python train.py --n_layer=16 --bias="none" --beta1=0.9 --warmup_steps=200
Each number is 128 + 24 x the weight over its row's rms, rounded and kept within 0 to 255. Layers, rows and columns count from 0. Numbers have three digits each. The size before them is the row's rms in percent of the matrix's.

# layer 2 attention query, 320x320, rms 0.0562, rows 270-313, columns 160-319
095:149133130105135123123110135101142098122131141075143160090165059074137106134115130130125126099142135152121125152154133142096142092163103114142150126091169175141135146157102097130128117138120097080101128164118133101102084142156143131126146122085108116120111112123123147144127115074149133128130136113135095081125165125150173164119123169130163134107087150104113101145131112136152114154138131093120116128147138120134099160138090136133161090165147134149128138151085143103114084135116142
091:126160131161122114080121102122176097149152120117110133143162148119098110103145152154125166152074124116128134165072122148144140123145140124098181165157136145119101101125105139104119136106096110143107129098119095173122126161121153141108146108153111169130132121115132117154107108146115141162132112108081109127169144167102092124168156120181120124124127101145104116111137136126122124125119147116138116101120097133126172109155146083144143161111140128121119127135068151140144077178092131
072:118145105090131135120097174115132135129082107090124122146117130166157129124115081112112148136106119155123124127151135111128086147134164142128128140153094113155139123069130107107148145090137123132094157150147117071139157109156130129114142161117142119105145146153099141100132141081102151133175116120108107119159091114143133093144128196135173115130081155123118166143130120147100137094136100115097128065100167131117135131111135118127138109120128166135107100125147112137119125168112124
077:098113138139119083163137102150123116135129153116110161168119107071144168177170168150163094147106122092176135138115089105113143124088087122137131130122146103124112122147140132096112140179121177096105145122107136159137128131116117125121147105135142119135177142120183140137123129146165144144101126126111108150133161177127100131138139072132098136143164116131144092096111121141155071118126124107150149182149122118144109134135135150107136154183135094151134133140124168102141097116178122
070:120117130133128089141141102135096111133094150124118145119157121094133121164128138113183071149111114104139159138138103136148141110102109103150088112111146090162089115153150132125086127175135155150096106117128147165162166120102157132168161114100107138138148107139129128135137128121150113112116119137099122144143157158121113113129098100147113156139152146137099146108120070144113108119124090106135179142146122123161159149138123135129121123148140095169114123105147161100098105135166126
078:128154175130107121110119123147130123137162101126114079124109176118146175155137108122106176108134127122115131117095138108137151110120084138106098138150141105155092077125129096114139150135142166084146157142120140159114092138138134160095165091139134120156140116103156144152124106159100152106144140079127104157134133096110124128090145154128133128126161105148158102104144185113149138161124155107171119165140125121120126143138112090130163132158110154125169139141147125132090140126138082
084:139123142151121157106141120147108123138167121186179116128143139102130153122108133140145152120097148154124127106176165171152143173134138077109153114125098102105116130140150133130163108119123163171170102097118114102123125131072115143110137144113117110134123153115146141127103139130133128119134122136110123158162082118091118109124136134140107122128152121093084127129137132123090123160143152138116066100152103127059173133119162152160158136133144127112110121156087062134103148110134120
091:165117134098096177109113160163150140139124095138158128140134139167138116148129146129103134163099135125105202120092132125123172087101098122095105118134090163114125137126123168151118135119151100108133130152119099163166116145124103138090135131125120154130146102124154154114137139146124125139117106116115104152151118084110098068122138129098121131149149083105178127082122153112154174146117144129130081120082153074091142141110113114152155087109111147095105165102105090161124119138114174
103:135119159136111143132113156107120126110100076136152176128124131160126130091104115120114118112108110097139087160133124141178162141159159111135180147102116130088145139159128143137101110099126097161146156129125134114134099122150138119119113123124116134127105089127115100093114117082148123113140154141142140070162097094095151111096088176118140112133130120138094159126120120108135139122154123166100124060134158130135144152119120134155099138100147133165062069126127107146161127116099180
107:132151151142165152091126106130130168135127111136127109105169107126141110108124156141108156183108166120123132150140182150137088120129135141135128143102119137162129100129133120111117120147130094133104115105162098114170139097134093096168138162174123096123159197121127121138114126180136143147118111157136135121138123154087141101123138170115108125136134126109110119147114148142097050106138136105178153098136124134095119152091134150117132169170123105119148146158115101108106139092170130
085:127102120140165125163122085115117155120114201105110126115147080122124128152110134159142115156158095142138136158137118149102112070122122133178097142125193142151147115135135079129104134130174165115132134127112122093118132124118121107140126093127130129158133158123128136142118100139104144154117137146114122148128099142131186147162119151122107138151115136111137118107133092146154113132109126120119136192136137178153135123132113126099145118091121133151124169128082148050146095165177098
092:130129126095149114083154136119122106101082112123091167129140131094145123127110161134198100139127105118144152131115116204116143127158136138196141149110148134180124089159146124114116099113125154127115117124144133129106110133109119099148108154152114109149135158123171131141149142138132135116128100118141157094117159140098128120157109098144133155165125105131169157126129170147107130108113151153176135157144065113126121105122134147091142119146083097128121118152120147095090120130104087
100:121121146142139105136130145110130156140157158140158164114157100119115115154120113148156084127116092125151114134128122129132167068132143142163147108107160100117089122112136154146131122129129124120099147130068105135140141135110134143139137126143099170100100140132113143149166114114132127105114138105093081126134146116152133127151068111150128192131113108103140135120132117149129146122101131145109130166127132121203134137102133135096145109147126144082184122144089113136132105117124134
092:142116140129172099196120080110114143119119140110111143133133124124126112128099134106176144104148147131105093131121122099119112182149143168129158118106140162075102141123191139121148099143177099097139137085116162160132112132111138120143142119120164113130140141131100128130119109100178113150153110109144123134090121101123123140147115166171089131116164133134119132135098103153142156113113091163148119132143164167144126118118145150143123139107114145132106126132098126152162115127156152
097:114143106133138128125157109114146139157099153119130097083140122070089130124101152140144121189107109135109163134148119109111116126135132174177087091131138132126110108110078175109117093124139152126124136141119133168096129120135132125134124139129146101145119135115139107120101135147099123109108102166131108113117126132155147153123127112091168134126124147152126127107155086154116083128113123140137130107070125135200148113160127137100146125127158144156130100092096139104110156109150166
096:058134112160132178109162152119162135097137097147083109116174171174144126106132140157124121134145133167089160139069097160089131115123114155112096104139090126148139147126106139125107130133162136158112141110132115130131118134097140167143129130131129112109157148141097137153107099122128088112148095084134160137141150120135134119129142145129164089115145152097121151124096174119135129094124192151152115148136075079117093135129092143100146101131152139145103112098091109104121152136118094
097:110136117051167124139141141130099085147146123081110133086104180138148142152097191118134143144175111170129120155091142156160078113141108121130131132139129113110144112099111111132116179144113148122147122133108124149144101111143106114144130088164150099111161139101167128124150106158120102124135158115109189119136140152127143107113153130108151134117113110135118127125119144165101137154093153088147161167126133108150116178105119165146133148168080135115105121102098096141100141109120112
096:142149149114160134133100129149161109104107109148117105102155186164147106114185121117112126132095128128167118127154142166146143160157102179092157133127133139108109081058138130106162143130140128111159151135131168106120114141149136157125121137141155113095122124117155138139118127121105123129130178151107146086102107105086139123132139095122126120160121143119161124150109146176154140160116128115098086116138123161113135155120097141133142098124146154079101138112106123115101183105111136
096:114129136169115113152161117093160149128131113180109106139126138089148099163133099131138134145110114156128112150133141164162129168162119138134124123126077131127164149171163161142110098104133128125123139112137133153132148131102155094147164112125123125107149137105137136144142091096114104110137145130130103111051106125115155163141100126170117071131112150140103120112121137148146153157125119104153103113110122074118106107128119115140140131144169115097096168082116112139105168134187078
100:137136131161162147111146110133169149100111152128171128167146110145091162111090128111121113142146089123141150146101098110106166163108127116161160158118119139160109099138125117153085125162119089131112129137127156131131131107143145131151128142116104092127144125138119135056147123144199126145164147124160145097128184163077122128115151118122160151100140077157124163089129121087134114137122152100114134129113097127116088117132163127095128134124115078147109149120119104133140156154144114
095:119141109113101081124127155123131138126116123134108131154149154137142153158098153111083139124099137138150141137138115117104137167128108179155141125162146139146133125132156113116101134175090128107120165117141124143119127162159134132147075084136146116190092103122105143116115136127123148164155102152128088118125181141141157112096106099130078170130145076097107116128113147109113099108165149088149160152145160082142149104139170113133091127118103123166134157112108102140136106138074105
095:129157136097124126132137147123097122099089130166146151115125128114117110126145087152153101139129154135120108136128116098116138116110080122161127082136064130161167108179127137150140127166147111119140151125161159104145087126136112084138130117119154151125119100122143127146159096166146135165146141109115123138132083090152143096135084137116101162160122100147141147117163135136138120089165142117104137113113145110160131163116142123118163153169124122146123140134059119191112131129138091
097:130117114149108129105122123140101148120104105127131110104134119122120086108119118124126099055147134050125149149138120075094163149168112139094165112155124125155135207127145152134156124166112128166153089173107112150113174130097118128111073151127132132130141166132136163123115095151140162147113149123105135123131141093107115100106133135172139135137127092131105151136095144094109144120124114126099078182102091134124099121111166160138093129143121146125106181113139118146149125102138131
094:124051150134123123143112136123088165138158159151135133128145116167160097164104146131117129072085114082111134134152139114109127112110145129115100115130113139078140127160114132110169105126108128164082101148128142104141107116132098130147139159125104132133117148161065140120166169107152119102154141083148132139142112098146152092163109154124128121106127117084111079099148110105135133095132178112076082115142112107086124121073134112136146146112155141132132120140083143133122135180112147
092:087136134144126150118114099141109133142134122129118143124164098128095129134154129072103108146108116117122109081149133169104148146099110115157141147111132122168139175132114132144171134113140128120113146118165151116134132120156104168129155127106135133129129142137130128097089124139127126135167115092111137150144152116112118127117149144114130130155055089163135136156132104127095135099139145174111097124096117180143175133163133132133183122138164081121080116129124119148134149095168128
088:100091098108153117099119128128120142140132118105138144163115120057122096157149161112130134138144108118165098132103150156138120141124130166104122082108123103123100174114182128114130140131157157153105136155081152133082134118096111155181116114121171119133133121132112133148135151180049154147075155121146128133127089140162175118177121147093118131125151127116115116121117134129113156146184115163107097107127104140098093159111108148126161068119186125119157157114102151121109111132122139
097:152112161119119137144119121153111160123125117120146092135116123090099151164128098133134136139133104149117120143128138109106116109106103145123145097104162130108115109141125119140142134117161127090110114114106143136087133132149135138127126119156136127086121144119147166132129138134072116142164097160126148109150126158103136089105156136120162108146164102124136128132118145145173136066107108068154176116171102068153171146161135147079154102168121125146127095128150141142133132149136134
101:139108108135153131116163141129137103085133134125155089134126118172150124131122107153088164138103082144104141092119132124110132108151142191166134134136135101113142164096119113153158130143134122125137131175125126127090142142141101169139147105093093121094113129105168114129109091134108146118136126123149148097119149159135143111108116140150125129164131114159143131146101107105127118152094119120122134172130120184115119106173085110113114131107129119090134085115170080119142105151084092
096:095105104147124121146170162108129159155099123122097112133117129106133149144110103122108089116115140142184097177129079111130167118155161171156115069133129120106141145086128143080194150085095152118077134120152106137113124153095138119156164094156120093092154166084134113107151124092122131125151104130159106116174149167108102147141132103122138088079141102109153179114154149163119116091070092111158120150117110141124118171119151127068123110125099131157137112152118146135132129156125155
093:170127156106117125100138155084103116130156118106117116139128087185090139089144067146110130059100123182110140149137134129117173105143150099124147104125129130102122095125114112140100086150120106109141139137099136122067126098148118158111115137109168119101155127121125164126128131137130153107140163142131123103127144102158109102066139141106144156147178120155191112103152123085119151180123117152114128148137140136141134141101147142082165135168144157143122120089127129173115149108081102
103:061127114134137165096152101146107138101106102170111103123121141122133090092156179083139104160117092141113133142219147084124136118151123181130165116146167154102108138154105091136147105120119136123092112116076150161112149130096137129127156132120156131119133126112105124113149086119141137090141123131158170151086137143119144139093130130170097163202110120104102141116130142175140134184141127094159104151116099122135102132132146117134109119166115120140082134106150136159200142153121116
098:165104094079127182129127110120170153102133126112146103111119138092129149116102117145128118164148167187141159107143127122112142121131099137150140099131113137116103119142133128144103160100075116101111140121130090061138125109146148129092117105129146134155105107097153160138153141112119115108144119134107139110071143102112162068129104104166097122089138155148134094137147150127099177121166129157131143153105151157123125089110166156090135134094095144144102146159116162164098137117145097
099:163150208139150100126126117100103128141131154168134127098143146118117151114113150110105140141106119131116128105079115147131108151173136131134134128118193116158196113154114079172127133128140125141150136135110123135135128136131155130101101133132170116127124159110144158104143128119166109149088119142108140128134111140079172143106158128123114100089157142121063131092105092118126115164150133115103134119138106112150155157167098144084130164127153156139117155153131099104133135092131121
092:144131131097104121136155139159156132132106130113124177196112121119159110100137092163119138094125142093154149114155160170176161096101116124122099134133127151154156130078102204130121112137091100137126106121152100090113146155120126097143118120147138128145170144131157119119108151114131124072145112117132128140113126128126115128058144105148123111127147142084117120120178136097149125120148110095144105109103147156137132158157136146125090136133112115092132121141110129123142151108154076
095:180140133140121145117155083103116142153122106047115143141146155117161120125113153107103129105098147146139104157187103130112123133146099090150125123122112107106117129103087120153118120128074126112117112107160150151137108115132139125141142130074140122125142175093109121114101200173141158122094177178148134115158121134149135139148046087125104138116130107129127145124100143153109104152121137118143129138160128107139117142118126089094137133164131134146126151128118066122123167090140137
098:144101183139105129139080123172113103128134095136129134094165141124132189139151119144136143107133111171103135090128111142132143161118104132122095113159141149131090137127118076134131146137163120114182135146096140135072163136113171132103135110101157149138138153128149134122128164151099154089093132151126125152158144085102115169125131094100114109146143151143141136131138130112095086128129150171131135100138117103109089128105091136124109134119132132101134173119117161098139088109181126
095:113137145122133126152129107136133180144122166099123083128092157148132095135141113146144108098136106121128154134148128135105125083131138083114139136129133133170152115142143130171138121145150143130148125109158129120056135161129155131130166121120136107131130171142089115112151111136134136125117108141131115115111131179121100116151126127139112180088163158137176155137105171076116174103106149110124093113133111134136123185150140158085193160110161094119113126103157133108056129109139123
094:144127140165112087172124139115116111164141075096077076113159133133161175102107140095187130129171119113114110128155121133163172141104147103115103130157136157155143130128176086147101123162166180179151125131137134070087112120143149172126132119090110119144113150092110138130097136109133103108117149125131118130105129130133098116099152153131147130102122111144113124152114114132146089117140125164118099105163115131136169052171127132138122148170122127144109124154137135087149141129153114
100:115102138151173151125148123174097135172143156071147095130109111104147095186175141127117103105147094107132107158137113150175084124100089136126116113121138174126130105167103143078125127127110070114117141148166104130155141131109154143125148074142150146118100164100092176129133109141164108106164183147162107134106142125078078128150143083090136151100118125148143111103143114147121079114140124168129137126170104150095119113166108128122143090114146147124093146149133139134143172102144111
093:129134135153139143140115078149120130088134148150115098148120165093135137124106133110164172139117152139127100117109163130120091163129136089104131131140131135093105111141148097114110133111152163093145159131118127130110137141130133129121131129177114158165156126089106103057085103150096108107148099169119144112116154098135152130097133105127128144162118130130125099121089128126168147145101141147132149143101084127103096094179170145131157163112114118157122125081135113106137126142113097
096:113142145144149127141147066141120142103175116157170140154121162117146114138149136106156110108196137126114134158138113121158119108103120131126100140142060167161162160107119129126149126146113157187131143140120124127153111093127133129120150151080140111121146113131131124111112165105149146079130152144112119128129130179106124125157117099138101115135081124109127116125091158159149135159137115163128150119130106109152119151115113087134183156112154123116168133109120131130127113092116131
099:157147114106121115083095144164127137132127122079114094130127147114134164114136127151163138095144126132141129086177121144135147174139121118127113140106115158113159101128119134169087117149151136138146121114151150110089186123184159153077162125113115177102137129133108131106135134127130101121126103094181135110128165162178115124090140119172142117145133110152093118172132109156131137171137106134151102105077122111100160155108139116136110109156177077128125129109146086150142134115142137
099:131087115118166116105121100143155118117102152080178088068115109173190103159131146088114138157151139166151107170101149135103123111125168133177099106104171110158109132107138125173102099075174129152133159132155134139143129139141098107153122136136144119140116134159094125090143140131153132139114147179079115117109133116120144082121115134154127157144127138108135130099146115139128160109125103083135171160086083109162123145118116139094070088106160148092131104132113126128143083146123154
094:115144146107117094080106122127120166126141138101128143100101136127120120081116159099138139149158079118111128112134130126114152126141143120127120163125124149131089125130102164133121132141136099133095132165115152118146167138132126162153120184104136101159082204111099110088158193116139100144149113127101158119144146169140107146136087118151117103126118144117098107101103133112097084117099141112136127122126136180126117120164144139158124139148154104104120112092142129118122163073128121
# layer 2 attention key, 320x320, rms 0.0584, rows 270-313, columns 160-319
091:101139136105117109131106118142142107143109098073127167076113115187132115159122144110089170132146171075137119146104132107115113070136137084165127159129184144130103113088123112140123129125147127119106130119162128103179115119140124165126142129128116142084140116140119155148165104184164147145148188135129116148143130105150153091103121111129128176110156100135130130118149137139138141130106167168140131119149153115140122147151147110073111120142090150131129126128134104144135122158072147
089:158105070079161125129092142139112101083141128121181105140113143155102104152153095142106132122164157124133131139112170141115120165140152114094138094154111137136063111120139119138110123113157144122110128126110128153128149079140119138095116120157141144126141085123103162179168106111141098124098100085123111164150152144127143068074134142141126117131114094140165120083125135093163095065155127071150107149134136075129180162143157116115140098132114127131136141132097133146134132178118126
058:151146129141148094116149112091144160137162085118180124111147147141110107096175159137117130109170106159145131134144139157120120148100133148088135094123120116079139137117102148100111128133110144163172136109116161127161114129135120141123115144141138130098111107128130139113100154131157087080150133125158156073125109106108134087093110106115128075121138152166137109157139147121117101143166175152145158117107142060122140154082117132100122141162117117135145130118082137123157166089120120
061:129128126114135142145141108113150151140154134100119165103122137130130084165100124157109161150074146139094122132091148141097071120129129127130153118129146184163138141142137146127142099121147075137136174151147136135173128122178122100146113150135131135173067115138119116107156124120122119130168113113090092125134145145095135126170132102160110138132152130145099127116108122140127173117082089122096144118078119129109131125157115117106168149143128170089149145125127136125134082135127120
060:142147123118134120171152111119099152140154172106074108138106116113125151136069141154090156147097132137158104111092126120118104126151137166102133117130121159134088142130130155109142108113161108128128142167167130159144131161123141116148127121152145103141079060139176083100107096081129129137162103096110130147127116160106129107169131073121094134141128161140092140109107130151115160140070107149105117149050118156187123113133125129072162138138131128102159116110114133098141139141114141
078:160113106096122093102150143088174130126137161119161072135126129101128155109089149130145096107115120101145170152097113137118104174137119107122161152128152122138115125121140149153111104117115168234116116109111129178134130121146116148154146122144136121088131080157157098101166140162128150124151094126112132149102139153140119113153122156102109176125144178137149154092142100124128146124072106149111115129101145177136143141094147091125143160128148109136145088107096111130121129143090143
080:135127090146169093101119091103148145099102135136180153150143112134128127093163117122145068113178105103159115140096126114105137122103134107146118155153160117119130097107117113127099135149140128152125147116094114143164123113121096165141142130139149159129133122149097114151122167167134151100088164145154133131071146110146143135135095111071156180111119136128149122098166146091168128108107113149120121164150158129130118110098164099093112121110086088109113102089184182155152150141116131
084:111121174123126074116100138158085083147128111144105116103103128174098111111156121144135135126159078111130139142166113124139143135120108136155084146149117143131130133156168097100129110129101159130130102123146163101159126124103127122146099147104122150125104137162113138136123112129153158179119100113145156144155113151130131161162112108081094121134133136119125063130140105106098119082131145127136132101118144123149139133155108182109117134056184111083117124172120117108128113095148099
098:088144137100114117115096137131135130095148088145132173142145090138072128117108073123090114127156115154155069116105132157118172103107117120138107126151106147121130116143118128149102135105143102099104169117090137150144135120132113122121094118123084184153108121121133174150134139161138096162128177107135124106132117092125144151137113123112149089142135118149162082147161162122163146110166133154164147142122170130098141131155119142136127122121085137087118136135125114148116120097124117
099:160160090171142090107117159108111122115103137145215122133130134148111144107108168111109123115115128169121132134200096134118136184133115157119128113098141098133162112117083125148133113157103132151099141094105160124151139111153143104183170126121124116155134156163087102148130134103096164128136160152134169082111129160135162120124097160104107138103151141109160144135175111109125100098126129092121157128135156150157105141113092123114110158111130118137162128141133119106156137120153142
094:150091113193136116132115106154146132138137112093101125146107136105161147161158085157143097121118127117149158194120109125125108127108125116123080135160120131151092144121115107111090135111093141137118127141135113127098151106121121077102104128123137110121075106134100152107121171132114141129074117133112116125121131125175128147144107113131129117133081138123154149140137114117100131143163124090127176098129154090154122132132119144126132133121122116137147100128166130110145106135157134
085:101134097126111135139176131106146131145117111148175089113122122114109090110106154117125087114138126110058111166143102118152173182155173110170153123099154168101130118114133092137113130120072105121176126111126154157091147143143149134150142110142113114164124146121097071081117138113152070116127136134166168134127169139128125151105105119121122133123118131169122119132123131133137150177124123113152163116132118109155160128103137141167116127139115106119069115157185120125140123152163131
094:149147110131117135099107180113105148110121167119172129127115159100105147160162124098106102116132125161132127099165121118145134143136157146112141125127152089141159082108122056106152102094148165114137120174127081138125140125099138137128128165161151113114105146145142125115178100136116130094057130124138098103124133188131085089111179109163159150074114142097108131093164143105156095134136141124132112108163157109093125144122118130166111168131134114117141121109141134131119147109154176
088:130140114142133115159160090166136107176108121106130132150131141097132116095120142115113129159106099092131119140103156171130120131157137117125117144116126143127155098110160143104103148143135111171111107136112124157100113082178140126102104116113152118130137112132109070106169137093114094115132151137137113170100075166144102141136104118094116071151148121128129146157152103151144144130154113125145177126125125146136143123125100132156138135152103124141132135150131155131142126075138141
097:090174161161122133140115160111080080117096107173126169089116135149113110110145126145128128163158123157110110107201108086108136110150104159132139065151122176088108121141122156130108156140113120107157107104110159194111102110087114133148101105158120103163127099136134117109121129131156135164145068136175169078139109118131127126122133113127137110138148145128089128192142112129180078103140102124129164125128139155131088131142124162112105162127148134159168116157134141119116161136119130
088:152118117131142120117117158151137104185123112157167136098073142151077143142129133119097121134126138118086127117164128098142097165101132125142170147147134141098119123140146118105101126118121164155157144139145100135144127114083137131157109119152115159130177102107084103169154114127099122071139157109101160130151164098145110111148125109152159072136154095094158125128160127113097118132131137143101120141127183107136152158089118096091156120158098112164166119111143131130107110129161131
092:109134161095094141109149167136097117149139155104108152123114145143114087136085125096125149103089115132087086116145158136160091194144137117132139149172094126096177098165150126152154147100100160158124135147132124104133087102108125085122112134161136114155120132096117140156129189189136143114126153173154149148101116132157134106131136149132131147142088117091131083127110143104116110139120127152121093102136122116090104147148117124084105141163114128097133141164094121150102124122122107
088:138147145152167129179126096148106162101182138101171106157142152122091131106134168103112153112084126121146147106121101159135108067121134141131140096083122142144123142134134087140109092145100095167140144152117129082083182102116154146127125136167118116129094118114121164121102121125126126142157141167135151114126162162138172103148133190154124153162122132127104118114139110119164084098139131177119096116140155172154080154114143129155158144120147135100135127128086105136147157079118131
091:128134121147112118128108139137137135139130094095139090137117089144140104122090156141180149159118123132142093045101153114093127117104118107146129143155136159149134057130158178127145080114170105186120124125189119135135144174145116138134141103134155123148117139096140135153167127126132116122113113110131140131131124089134157113141146108113086089150138123155130114105111127124115106111100112140136107138128096123117137148157152122110187099121166128114157110145131112116147132098202077
095:139176116139152116093102135094144145132142109163125126132142113114136135095107127099143115133148120151108120156114138125133129169124124173165150091088124141208143094114102110148103110147127159149168133137141176132109165130146141139141149108144088141079143155101095115118152109147143120127131118183126121096129116134121113143147147118114144115150173124112120125148113124123104128078139126160176143112089139135126153107175113106124102135173110106146163098131133115104103104094145136
092:147102083092153147145102181118136127089153145112107129113158130209117121166135124094111129160102093183127164157091154105131143106099157151159102081122126154120152185118128131115143081124096130122078141120129146143091155132118097112130079070107126135192135171081087131132140148153129119135186130168144148135154142115126138108089121123155148156139155127114143110129090143107177110094123154118105161129137183135106106132134145106154124145125083125126144080141148109140127128126117110
102:163064130133151096159142112131175156141115130152125094135126134093148151111144120151130151146094123118148148115106123121129127138142113154121131142145155122135100134146109146133159102097124111120141111128133101118112137137183113165121116102123121106137187110146125115076117122082165140095125130161107119089120185134136110161166141090154088127094145131163142154145134089103157181149128145124100110173130102130160156120166136074062090139125118116146147151129111141101117083119104121
096:123141152093110115133113148135149175123154151156171126189136152079118086160135163138117161169127094131091137134093114117112154124150155173125098111130148144171100165129109150131148145131144155123093102146104125106094160133064120116134106117113105135112095140094123156103150187122134131092131098103162120152106124129118123115151127133135101142106155169134154140098141105148107131135125068132123177095146139116116184147122100150130114150099153143147125154123147184134116117123116112
090:113116133104117154149147173123068116159098151175117096128126150080136146147125121162154142103129165129153121120128101135140130136143088058116130145108157117166115114168141110115112127101178104121127140124127129139117125090147135119072127167159134124143152127116120108124087151072063147132142111085113141147137132127209114154137130123110135156160114126125169137132146115109141118111163144144086143098112188121068200141108119115140102160132118153155117153150131127109151123135178126
091:154116166161127130099094126161128168160171121118143147118153105123107148116170130159120126116126161137110188139130112158127141139140144134115157126109168132084098114152096135114121073178156160092142093161100099136116129105155150106112087119091138133085117173147141144147102148130158156120133157145122128143108159127177120132145079176108096086121124121095101144139124094152126137162116146116140158127148108134141125137123128120123157133106112081163159119086107111135131166161129142
086:113114114148139108157154119117130126109124172141125109119128164130160150105165069153115148090084126120125125160135128129144145126162117115118087116138109121092115107127128163078158094131134175177137151105120134157140177120082127167097175122161129119153141119116140164114110124147095105150161124154125109115100144108156166106133114105136073121146148113161134153126132127107132131159126116158162111113187135115140101080106073145118172148131121138137149082128162149104155139089121134
097:144156110105133140123074127101124176186110161111146127112096162140107129123121126121111133145119142136142105089113107135149101141125109152121147129128093130110142140066120143109158108169115129086168136161093123119098144122151103164126108120117135107197114113111192122123157118091110100132173141126135154105143125102107100178118123134121163116111138143139169158094121104110163145100141112085134161175083109130092118118120129133114120133100120162152179135096118160149106102109129091
098:159165123122133128130113119091137103107170115139158131102083141151078132117171141128138103123095081152102166140133131116118116103132107177127149157130081175092092108141128139156079146120148114164125070136084164112139118103118087123132120147132117122130113146146131166145073124120105116156096127102140166142127150150142150132125114145135142143133113089109156142109120076087146129159109148148133114139139166095102119148113132105151096123141092080158160101093095112149099170111118114
100:115139114111106145140093127144138075152147100094140164107136163157112088158087101108118125108123117144108098117141150125131131110074134134145135108134153114113121127157107120170102159199124116126112162078115138148119128138105107130109155118158134150127120137121115141180143083130084094137135119106167116092065127111109102126125105122112150156126174099088184113123142126141129127122135148069151094138132153094163130099108137143159172057140126145134140160151104090164075140088122131
091:125143087148116110132139120127157114095111125149141154129120097123147132126102123106133143115134133129142146124127145128112152118134096150118119213101132115174105114109179116171138105156124157128133141105119124116122137112118113173135106118147131115122150136121092104074147118095108130131120130102084100110117162122135099189115090170160166090181114145122135148138151095132153115091116096125142145103131099101113131109099163162121131139121132122144115123101122117117111087130074129
094:171162111130124097153150115178156109134178139101112133150107148103095120147142157141126088090144161120089147101130097123095129115204154137132159150093120130168091137125132132128137150149163093121118116122140136128089126120164161130151085105120114117080103171115091139115138160128127126114140171130146145060108125129081128116095100100122115138119156105117141109129129163099158119098178115158143161166079156149096096128149113133151156131128160114136087145152107151140138120119147117
097:144096089103104123105112129117098158091103105117155090110081156116117103137099120129149130110158127150156087127124176129134130146112093116193149115146148129138112101131143116100153103104134115134149128110099107141128132109098141123134116120142126125146141209089082103150121105129107125103111128161148156109144183143116143128145101113127158135138102149149098151115122149149150174110124102133116045121101105141135095103120100095158119104121171123103188134134137107106132117173104099
098:122148154133106125122139151120072126113109117123124141156087114136084143155100132109156112141121153106104128151098137127162179126144121083111165101158141145093144119122122075141099097127089113111142100117174113135116109130112131122132133113163083148133140093120174115118147136116165133141128144130119131131135100124150180072151142073126109131168122151128124114103091116108121140129113116094142107121140192126110114156161143149170072127115099148142071137132065153161138121126096150
093:157119115139149111129111123161153179077156151155114159143138092159164145111159085083136112111123136130145107136138133090087124075123146102141139134121129134125091159124135093147107115080160124104156122140083129143137108147171154146117128117117140168127137087123168134154132195114096099114164108092115095145073147109156142076134115114126137135148093170140118138105153135181104156122122139109131100098114145170133130131112104105142120080097092115070102164140166120144124095138111141
090:078142114110128120113126168143121121111143108141184111116130093100133149113144101130143168123150109133135105097147109182141147108141163145166147096118093143123126124130146120130135126149146123123127112123134145099141100139153158105122150086124103128135143098128156116116108108113083084117119132115118125157102123074160170132152102122120143163126147133147163116129125130152134099104162131192110120108125151072120113107145118143117108184122087152079105102128105119101117101116116110
095:163136164152166201116112157169151122103069117156126178101136118131132102143138139186094084150104106104090102095087123132124125108090096150120133121118107147132174147096117129087114088143098194154100118136136135110143174155108159169146141094118135126128151119104148130177111109117123148136161136103124097110163114109102124100132124117124097138138129106108119082141134146140121118108141106132124080171107138145091138149145103192104100140120148136135105154157129097117128134064107151
093:130115131080143122112090097150121129146100139132116129129162134109175161173130108123160137122173100135099112132139127128127056130141090115144171098103140113120127130133128090119101101162108125095128124121148131133138162147146116109129122117090122149123163147092144099112109127138107118119160094165178137113137103108147153176135143106117114142149156130119139111136107105158104107158117127099156102178126139078143125157140121161103194145112156075131124142097113149159119113043144104
102:114189138120122158113063153118133101109127123125139127139124133141143101124135115119143122151140141116121112115157143167138110096098135076115092129170086156127133129125133156095123118142100109174165144095118147106151065115117114131125126153129092184125148162129099140154106139160146169157104140119162132115166088132146149113113138140168116130133100105099114093163127139143142111126164173145142176122179138159109123152095141158175109148113107131151089180174123102168085137123132081
095:136148138151137110125102152157126118146126132132112143152140141141121143141086134110129143109103123143145106142169131122127121110148138188137106138097105121184112074110110106115148119114155153143142105139152139124143134132118157114135119149146137118158189099123090116112132102119120161162176117127130155125124142132161148130133108112153090136132110139085129105084130139149071091123090099141105070161172114137137122136122105145099148128131094121123134146126106142142085105160150116
091:107110143108087125091116108151117140095105103132135106087112132156097154148140146101136159098129120172143115150101167180085093114112088138171145108105107142143108168071129103143121139123120127116137133156097149163108127119069108132160118093122157118126142169149139131139151128177095117155132122099147152142106107146097220104139149135153093129135090173188137140152142144133159141123129130105141143113127085087086095133105146162161127164120123102154103127125139145077108170125165151
088:136131143117191151165103159083107130130124140159140095149152196114097131135148139100128142145138097150149095135160134114127160099132138136149180152089119125127129102128142123138108131087134112145132150118119121147107125166149130119134117108094128145125137119125135127168141111126143137114139126158143097070138129109155163134116150108074107180104111158118148117122125161117082124141116170149184125107184100104162101115136129144113105203151118127140098124097105115129105125147160125
096:175148129114133107117095108111164156116152098125136164136162113144158082121164148108114094089119114119083119147146121102051155078102117112085163143128137178129171116105119154161128148111121137134104105156124142097175116175181119119125153133167149126087152161178129120114119145138121131144120109107173148089138125136141145160101122133088140142116113124085152103187121148142158137145158126140116133110088081132096108135149154115108134147133161115086115156135102134108150116122136107
090:107136137148111112135203146109105076118115107117160127121125108165096168149113078092121115127126119089135123134115154117119135092138124101145144116151082114093120119105117098136140088183141145124168118124133122076168121190160089163140154148156154160126151155126120107153116149115112134115149094204120093137073111119176109139144162139115154159139125091144129159096178146100138113107146142141084122113155137087096103164131130124102140136124078134145129114131163134104131165138095118
090:145161110107163151152134138119156164105190131106148132124125089115165147115149112110104134159134087129105145131135078137160054096128125096127117117094144107175170116131095164063127119130129136158178136104089090156138087109143166084137123081166095126150131159160131116083118099101157113124098143115151136133133101124165103073091143122107111137141137154145083140133123105117142123146070124144108112092083153125095103116122130107131124171075136123117118146065145134136127135122152143